config = dict(
    head_dim=32,
    bias='none',
    init_std_o=0.0,
    max_grad_norm=0.5,
    doc_mask=True,
)
Each number is 500 + 40 x the weight over its row's rms, rounded and kept within 0 to 999. Layers, rows and columns count from 0. Numbers have three digits each. The size before them is the row's rms in percent of the matrix's.

# layer 6 MLP up, 320x128, rms 0.213, rows 205-238, columns 64-127
090:505479498535506587482548566526500497474541517493543462502445490583480520471545514530500528563484558445489513489499446515573485533464492483445412555566518487488503492536478516564506509503554490
101:606551508539502487462507496491528492588505526531499507501494608449494519510514527531448513490550551424526516510465505546490529477595505554563511415539471517529452559570481513496483490492503540
095:586494480511475502536473524539450521559447534510472527469527554489457578544500445494469431476532520523449473524492488455539555538590455490497474534478512536412510502434442552447506565497485464
100:474461484522530498501451500485508503507518534512469473456468544526523473569585504510479570541578454462517444496550513434460550533451534591522527496496544455574596518521499455464420451479441524
099:472551502482492532469523560532485513568473489522515540467448503474462491454421561567457502512473496458532537444483522497557581528472479474479482522508548452508536481519495512467510497509645481
100:489596508494449511536513473490420559541469568517520564563459481453456480455518519519433449595482528520489480528554472468534533453430521531476382526535562517480449493492465391519536529480519438
098:456555463561422465562473503526519527458477474557484496452442480489476501499524535581513548549579481465504498491546465532496493551528541488535607499496520567531517453477448492433564482566455555
104:482481514501485543552463533456480562539510509508519539563521463488500456519559543518451463491423505462556465544506481512512471509520476523452448442484489490475532536523470451511473491484499442
111:476558455517546492503481522517550463457522421391492479494493545557513517443509562440534464458529514505518485532449523540554481483530466461506503497539506549413477544499491459481509597518518428
106:586468491496474538446509520505490500521498475529503535476487470544532454553493487565487531527447427558534434449491514502563473511464457489558473508444540465561593484430539566453526527546470463
099:483503514568504543469569482489531505479445515487404475419431481556512540549496551480434454455466585509516448495442539507528516513473498544475553484438571430466464527526488498490533541453513546
105:456481531607446548511493555540499510554515500517577548479468496517491605550492572498460500515448489466442532485453444461521508453434540548531498550537513460532545471462507522491512509469527562
100:506541530465467502505483476505432493523491498409551505506508504505430548498477475471524437520534554559434513481519477488497457435492500427457456487455490520530435491547518454506427493557490538
101:465519491531552442530508526551464474485507509483503463515478555445434512483421473537442574573510607505523510489480483524480477453500434495501530493427466419484492584493473521550568437553548478
095:488543500442465486486529483507520429482505539490510481503555479566542560482427525457502478556545459481521504490504473435501418500381495434479461520558474447503474514530475544502514499487551566
100:502482566421529494524501536521537543500517501516469442529516565511491464452525504466505503484559525448488557491507499565590525475497573502435526490493574563480570506500515485549463465471456444
093:492499492457451646535526476493426449557468516500547529502537492513559489619474517508512528485482493555583527524495456488508463550459447455532448482523479504523455468499542504582522493547567508
094:526507524505505527521468478510449461487445439467454509524489513498476520555540515514562439501490498570495566501574368557434575498477525402490505533519468521573492509458478436525500508505443532
093:575590400528470506516569523519417546480541533516476497438563464446469488531496498528489490458573473547527536521456515405468448508545479478461529487448539498412491500504501488463478460564530537
096:461512477472453445521495491498528448542477477498480619521514517549501547454498485503538513477496395461458502486465508523530573491551511454560524513548501488432509533483532485512517526518435387
093:514576487475554492591516598558439573521468497533438568505517529500502541511440550446468518445491492443478524576518494482523498468561474531494506519461475556567507424479451530450552556508516461
097:486431469512461453508533575560459527526432461501501514393479490532477482505499489585533462496493476576544541516535477480489483463488540551445646509504548493473446453558449495527492482482482503
107:505502516521448497428457434500549448492549461459600497529484489440506505493574458477468505483467477511471424521500486439524500521484507464506460473454519553561531484467491568536492494493488434
093:470463509536430533523424488519544505534529548457521504549461436528455507501539463493559474534479486533543503484459551458475441476537507523574532479505453468527455460518515546455506477553424463
103:548534559492403468491480533505441516563545537497517500516548533499372541488567460401508555522510503479481488496518448488404513521492459520510487520452527558514523467454499572557549554468516489
096:497441553554503529458500414499432455564540473438502474480525467501506479474451505482427504445460517499550459534452494552471435468456564480556529542478506555496521451487535450503491525470390513
097:527534490565430472484496495418543494533526457402524556513493484541469523572484501457460501488526530483493463487525547434482490533399477460477508512509453466450476472519508503517479594441518523
099:463495451626528540450443531444552486459575575560482442516485550449491492486510494497555588529466484464596487540555598486499530488480524508520493534476466518502468495474468552496531499489494538
099:465448500497525475546464432528516558502539511460498480493545470510466424482584549483450532492534531474558521486528508481550521492501520469570497514392480553468466525545543478592570507459498534
096:432496449429539487487559454451527465474550469466452579478470536541440502451505473435471516532544511544404469493461534547436573555529476574515544429479487443532485533545534551480554518479491572
108:521484484433488538451491547428471525531494549490485456502505511475452440528502517478461525426471501463513400514490570568500525463553529560437451469521525520506549511483409448497511618509503509
091:481491466506488504464498494500482532443556544500451394558491521533554474478497499519520554508462479515490571499503613559434459540489489451539505530515554501521518498536553515511386494438458456
107:515446515457500447521501462556466432473455502506522503546506483484517463430386488449559488487493503470409474475492477484399485510435536510497583467489482422442464534515539539504450462522492506
097:495519455465492527538506516496537487482532438503487508588504557466400525482472496496508540496544442508572520513426497485499488470478513529436575547454403474550504524516484560522524523433458508
# layer 6 MLP down (transposed), 320x128, rms 0.128, rows 205-237, columns 64-127
094:467441411458503502534474493555480478557419573547503538505510503466492567416445499504499538554536476543529518545460509448466472575472533519547409463520524464556490483488527577449471539477463526
100:541488498443465510496487475566490525489501457451532542485559512505512444532442540505464471393476504546477472400439463553513488434439556508499589538528542470472534467450451515480502543547568544
101:484527496574485498462485513461475487533490482474538516545551515555544529490490450503526428464496559480511519460524482444478582544477453517472478524484492480583562560533542494485568441448501392
096:463542547518459495539469505481475570509461493508531489475494492502451505504430485544533489536524478494497489451483449456587501471498535511465459472450440578433539479491484529495592558449512488
098:564466457536553455440459521465542520472507502555489472502538482511512441567410492496515493469525522550549546464485492442503503516492490534530508468547538498356466503503557494489427496411460549
091:537437576482463535519506437541542520529550473495584483467498435519491447509528481527557514482526464503535528475432460477499554492527474483514503492400557520415504477483530454529452457514484449
093:522552472470475429429504491541546417524519464481546469441499486525436466522474533497446542509517537468499502470570466497488518497435447459534502550507464499456579458486536408513510432526527525
102:492529470531449553534544452436524511460482534486540492546455504509460466483517564506491512503543539497531500516507440554466478516485459517487496566492454497495414441504568471466440503518420423
108:476476517489619488472494462520534473439503549421482504506471476523513476499588476514504455490488531412489568493446472488511429498452520467485505515503471511656509519524519552408464596524491511
103:455460542496393549436510531499471471498474591520468504505434469522509444580451521472461477530490512462557511475475517493577486474452493579556481438453504451630539505466499592566453458546516460
096:479496440400467492522425493440543523511524562522532519513463499495543485503451514484499534472460473490512530590507444562500516537463496498489507518482541534373486502472496507456519536493495363
100:450423475557538467525404495496443487492454543558472533572416520448436473522543482463535558540506456497474509452469470436481482489530494522521514511523513467470538431462542542504537527498489441
099:488497502489515429539505555487475441581589394487520554430452499465520514482512510481494499482488505516437457509484529483462446536511461500528523512509532470649536388484490485455547476490471474
105:530475492497577495504482420571532592579560533526489457551496535557480546475502510481522503444535458502563491508555537474565526501492531481472467536514493523612469424524542502491517473495419486
100:493469527476597511462484514522428472529499546469520492516451520514452502415457504561430529489536436467548497541470482582515495465468507496498433556488477458516427457452518503520540452420450588
097:521515475456528469545489546541458464412476497424487527507493593487546424484473508455511542498537540513469514499488485407477480476512497506439514540505520499509454528450502544445546504461488449
095:482504486571484489593447560468509470511582479494528526533429545489476546525465518531498474511491547480519575503476465468521468518522505487419507464459534504529469475457465529512516510493437482
095:533540433556578552501441460507511479478502508517536520486519524467450479520524469494525495538550512540483562527480529579481517568496501523505548553477444517547520542478500510558486450588529478
092:506485530508401452458476464468487488468505498532518496513468503507535538448538535463483493510492497464517532480561538473519510516480541502450515427543517526290498521491450518422505568455513496
095:528496441510342494489509479501458519464482503560486461524480488502443522488498489514496498536516490437459548529531476471500478515503497549556492523499443511393436514469495482486485445508532401
098:432485563446485437524510490517505501524547470411452427507546449486488452483534480544485536531527614475516564514551537522481495487499530519466554504444544488481522517406573532495556509495484426
098:530510518495515495505435512506527491555455506519570491497454464497527537470487402539502431502521511492577489499498490481463511454547439524536504470539497412455532481462462445480497626484488395
116:473482479529476518457496532493514499512477559492524544549501549427511444517515495521437476503546524504536480540539465420450473500492498442507527408423504542456492491563531573474508498497537480
098:538518460475439435473462505483500471542487465498499542539510499448490451499496523494470426564508444479497497487503492503517514537453466455513523524494548577481540547530524627447587508534541427
096:470442552510524457404518451459513543546478482535529506426500516533515462551518399478490505504493461482519526476549516517508510480526518504467464505468490591305586466489539474486479476512487511
095:463499556506609485520430509549484417528498538461563478512468535520486494555501514484478508478517493514495525442599511448488589492518494500561489511573524471383538497523471526495476471479449505
102:467462461435404451482490515452604492535524513496504484465541481534520517542503491493578531450479486555542397537531468481472482541463528518509535514481470452500488498515463572423562544485546467
098:459457487503476537421472503449512431419541511533559452494487513505518542492471534470539571515478498487523510516500450514522477497503478547510434458492447561545503508471483451477529467538466524
090:495477525494575468534503545439546502475429560502540461512496454486526518508515499485543476522501550519399552530492510549543447560493493486489460514460533483317520473453433506504514463591563524
100:553495477524517513513407515511491538441474544481489519501488553498463563549457506472575510501514473441588551479535521541424446463534455543471507491612468535545483461453431560509485481476467507
101:505496530570496519512567482528526489493537433551432519535467511453460506419493527502513471431489438590526535528484470502434476502474479541535467509492524472675438470467508508520490427496505541
092:535474560487477511592506528474522493409499583528474538537520489465465496502469471501474513449500533500404468505539489544509506455492450546507504557495558421461522408477501556445541475550513469
107:458464543497553476509516522598528520507586512503478540502540526493526483476443548478586394519566469484480512476441505472529572508486531458539571474468472544485418492479540484471557477486508491
# layer 6 MLP gate, 320x128, rms 0.203, rows 206-238, columns 64-127
100:513527492511465526525457504449437448502547545485474536497494540489497395467523467525533468477443542528462510481481542545418462481537540523565448529538498371461475529422455444468470524500437507
106:490530499502510453490477477479469567497539516492511513456536535528473577519509426516520500494485498504447627490531487477538472469562458546527491490424492509460496542459397550514455513486499489
103:516523500465597555489526500559487491530468505475445527475470421453495514559554489485505491466451522516458495467470532522536480541477510498523567532522530504550473479483451492511412531444451559
092:571529478480523567524547503476507424473539439511532416616471534555506481487563453437545501517450512498490491518427475545548477505502475511505527494435505502508482530522596475522444486500504479
098:497471474510471494482490506513523490548534492525506503508533492507525467505516482529494456498418541514420467480558492481583492545560480521445563423584609497429537445463497480532594511532520547
094:492471568501501575476495448512474488470522498506462522579596449440503489486443474457553523505531535507473495493532489496502492498506492517512518523521422522519508485539510473495497493497540557
104:490516528491495485442511457445441522524515430526499492445457479561476496491477470443611474492450518462418564497558488473429479515514510528477459531553444520408464424447524429493509495531464502
099:483506548474527451502544502440553458521518445419524475457542479445510477520516436540513496489433466545526432494469525482515534530380458488436507522552530567512501507447426572483493526463509464
106:521571582426468558500471484503542457548508488506406550443378558515489486502514519552501480552474476536502446447470472461512521458474483532440529469510558427574494517467577520479498479476484527
097:576492559432521494480517546525420487591446459553527529465490460492500444464515560495555491479475489482564500567502423554558502468507502564422465520559542525486507492484533532539527555441515538
113:466511534535532521378438487459539507544498485465500512460526436537530513506601586470477495445490517467456535514540465505465556522515482504530466530525468538540476476464431574546506506467553547
097:526490519478398531512489545535538509471565463516536523438444451486556556504525455501508481484526473529481504457567474482568462424522516465553419508434550550541466537497456562472525445513489508
089:527473512481391498515456511521460517502536483503458509457499389572482431426517479518502604551499452474503441472512486535548483493575527526581513537513511496459535474540557505460526539439458556
096:548520421498526504475516544535537423477485541529510606470514514566480531508539516572524403479527474453513483470507585522560527499443473557571491522567569516541464554487530444436485436583524478
102:438518500496474465573514504495533494568454514434465509515406474504522466525493543492475502544442565444510482555526504559472523520446450433492494514521490478535499448459534503471499454542534497
090:525409466460498479527491445494504544517448488502440515523482445545504468488452542552525485569483526507441510474530488403569535460542494470521501510456488466497430514506542565460447489516507447
097:611489532378499493413538448449494516513569515486578526528468496458536519468473474576481509519516496454535489479487546477482539501474459451538498530521584481467474488496503512510417449447505486
104:515483584514474543490472480469487437454457473429438502460449486507502514483500518514522514574507531436516528519445568510450518561476561565513510522534545484601482554528528467436467441488479492
100:531517518491437499467510428498494447545519511465473512529490454492526540544515475525449491500566492487488556504453508574546508518520501543470483459533504446524482467467510484502542493486469344
104:572542552482499500431471530509457527477488483525526471451469503480506439462546566576536491430492431521498500464488521546465459514454456553557465496560530492502561479510463432503496455435512566
103:550588549496551478466450472468494473489477485513520474520526464497509450465547540445510553458482459476572480538499464573488440496483547464493448500454490413471492399507508533514510450512470594
092:534484559469473494506550466499523519508510487412526518485560408487562450529560435533428424504433435447511476447488517534509408529486489476447474513472504475476494439505590516469529501603493531
097:491485554459422548481519496465442494542486474439499473532512489532455586516583538450517449459495500506540531553514495486506462523593492522440558527549455528510484456449527550477478516453528529
098:495514586513442510439520468542494489557512487463485539450468539511404432501481466536540551533409515470560502497546490565472544445481544544528502509553460516472558481507447545449471549464493497
098:467490494494499511480478499455416543502455416560483428471517513472487464550471559529531558507502545488463503489532493449469562499511553481472533482545540467436468415569499535547442399437552550
097:464506498497567461606482475494604478530562560531563409486515560531444490480558445531466521492513585473539508445516426502464507467559520523466516469525587534445418451460449550521537465489537508
098:495495560500460486562472478466440498570539501510557543446488501490549420500437481499461434456537432474465446555576531453494484448478537477548505446491551455461547484572563458523422549468512552
098:496490570505565497512523528461520487545427485571535491472553546498448519499469578451493468494465528523499468458487475485522519499533484540452383543531488521477520518442473532493557515491539537
107:472527458534466529546478474512374492514533524466564483496520507514446537570548548561521522492452489477527520604549512557431481496504480522402492519494568573509441471504449495513538443502494578
114:535495458460545493506500427472463537515488507535443500458481461446530581426565452467504511499447523487477471501523527511544508491584470488460501451537478502474520480507470509518532477514515560
094:573487543446537526431536515566432424537488484519515483424435461480498469513503501529510508479490535503486515569559445576548563498525518506466508448499488499546497495475493580513494494444429509
106:475541454527463510469423472480539536532468482498533477517508479562466511460524541484508577456490583437455449537515531502529513525486465517473454552454582493451483503503513460491536507517442572
095:513497477480554531448500432516433530498529563538526462487508410550552558562447442536557497487531483491523537458502521518535503526506452434426438546572506512499533484537479552549495447516516430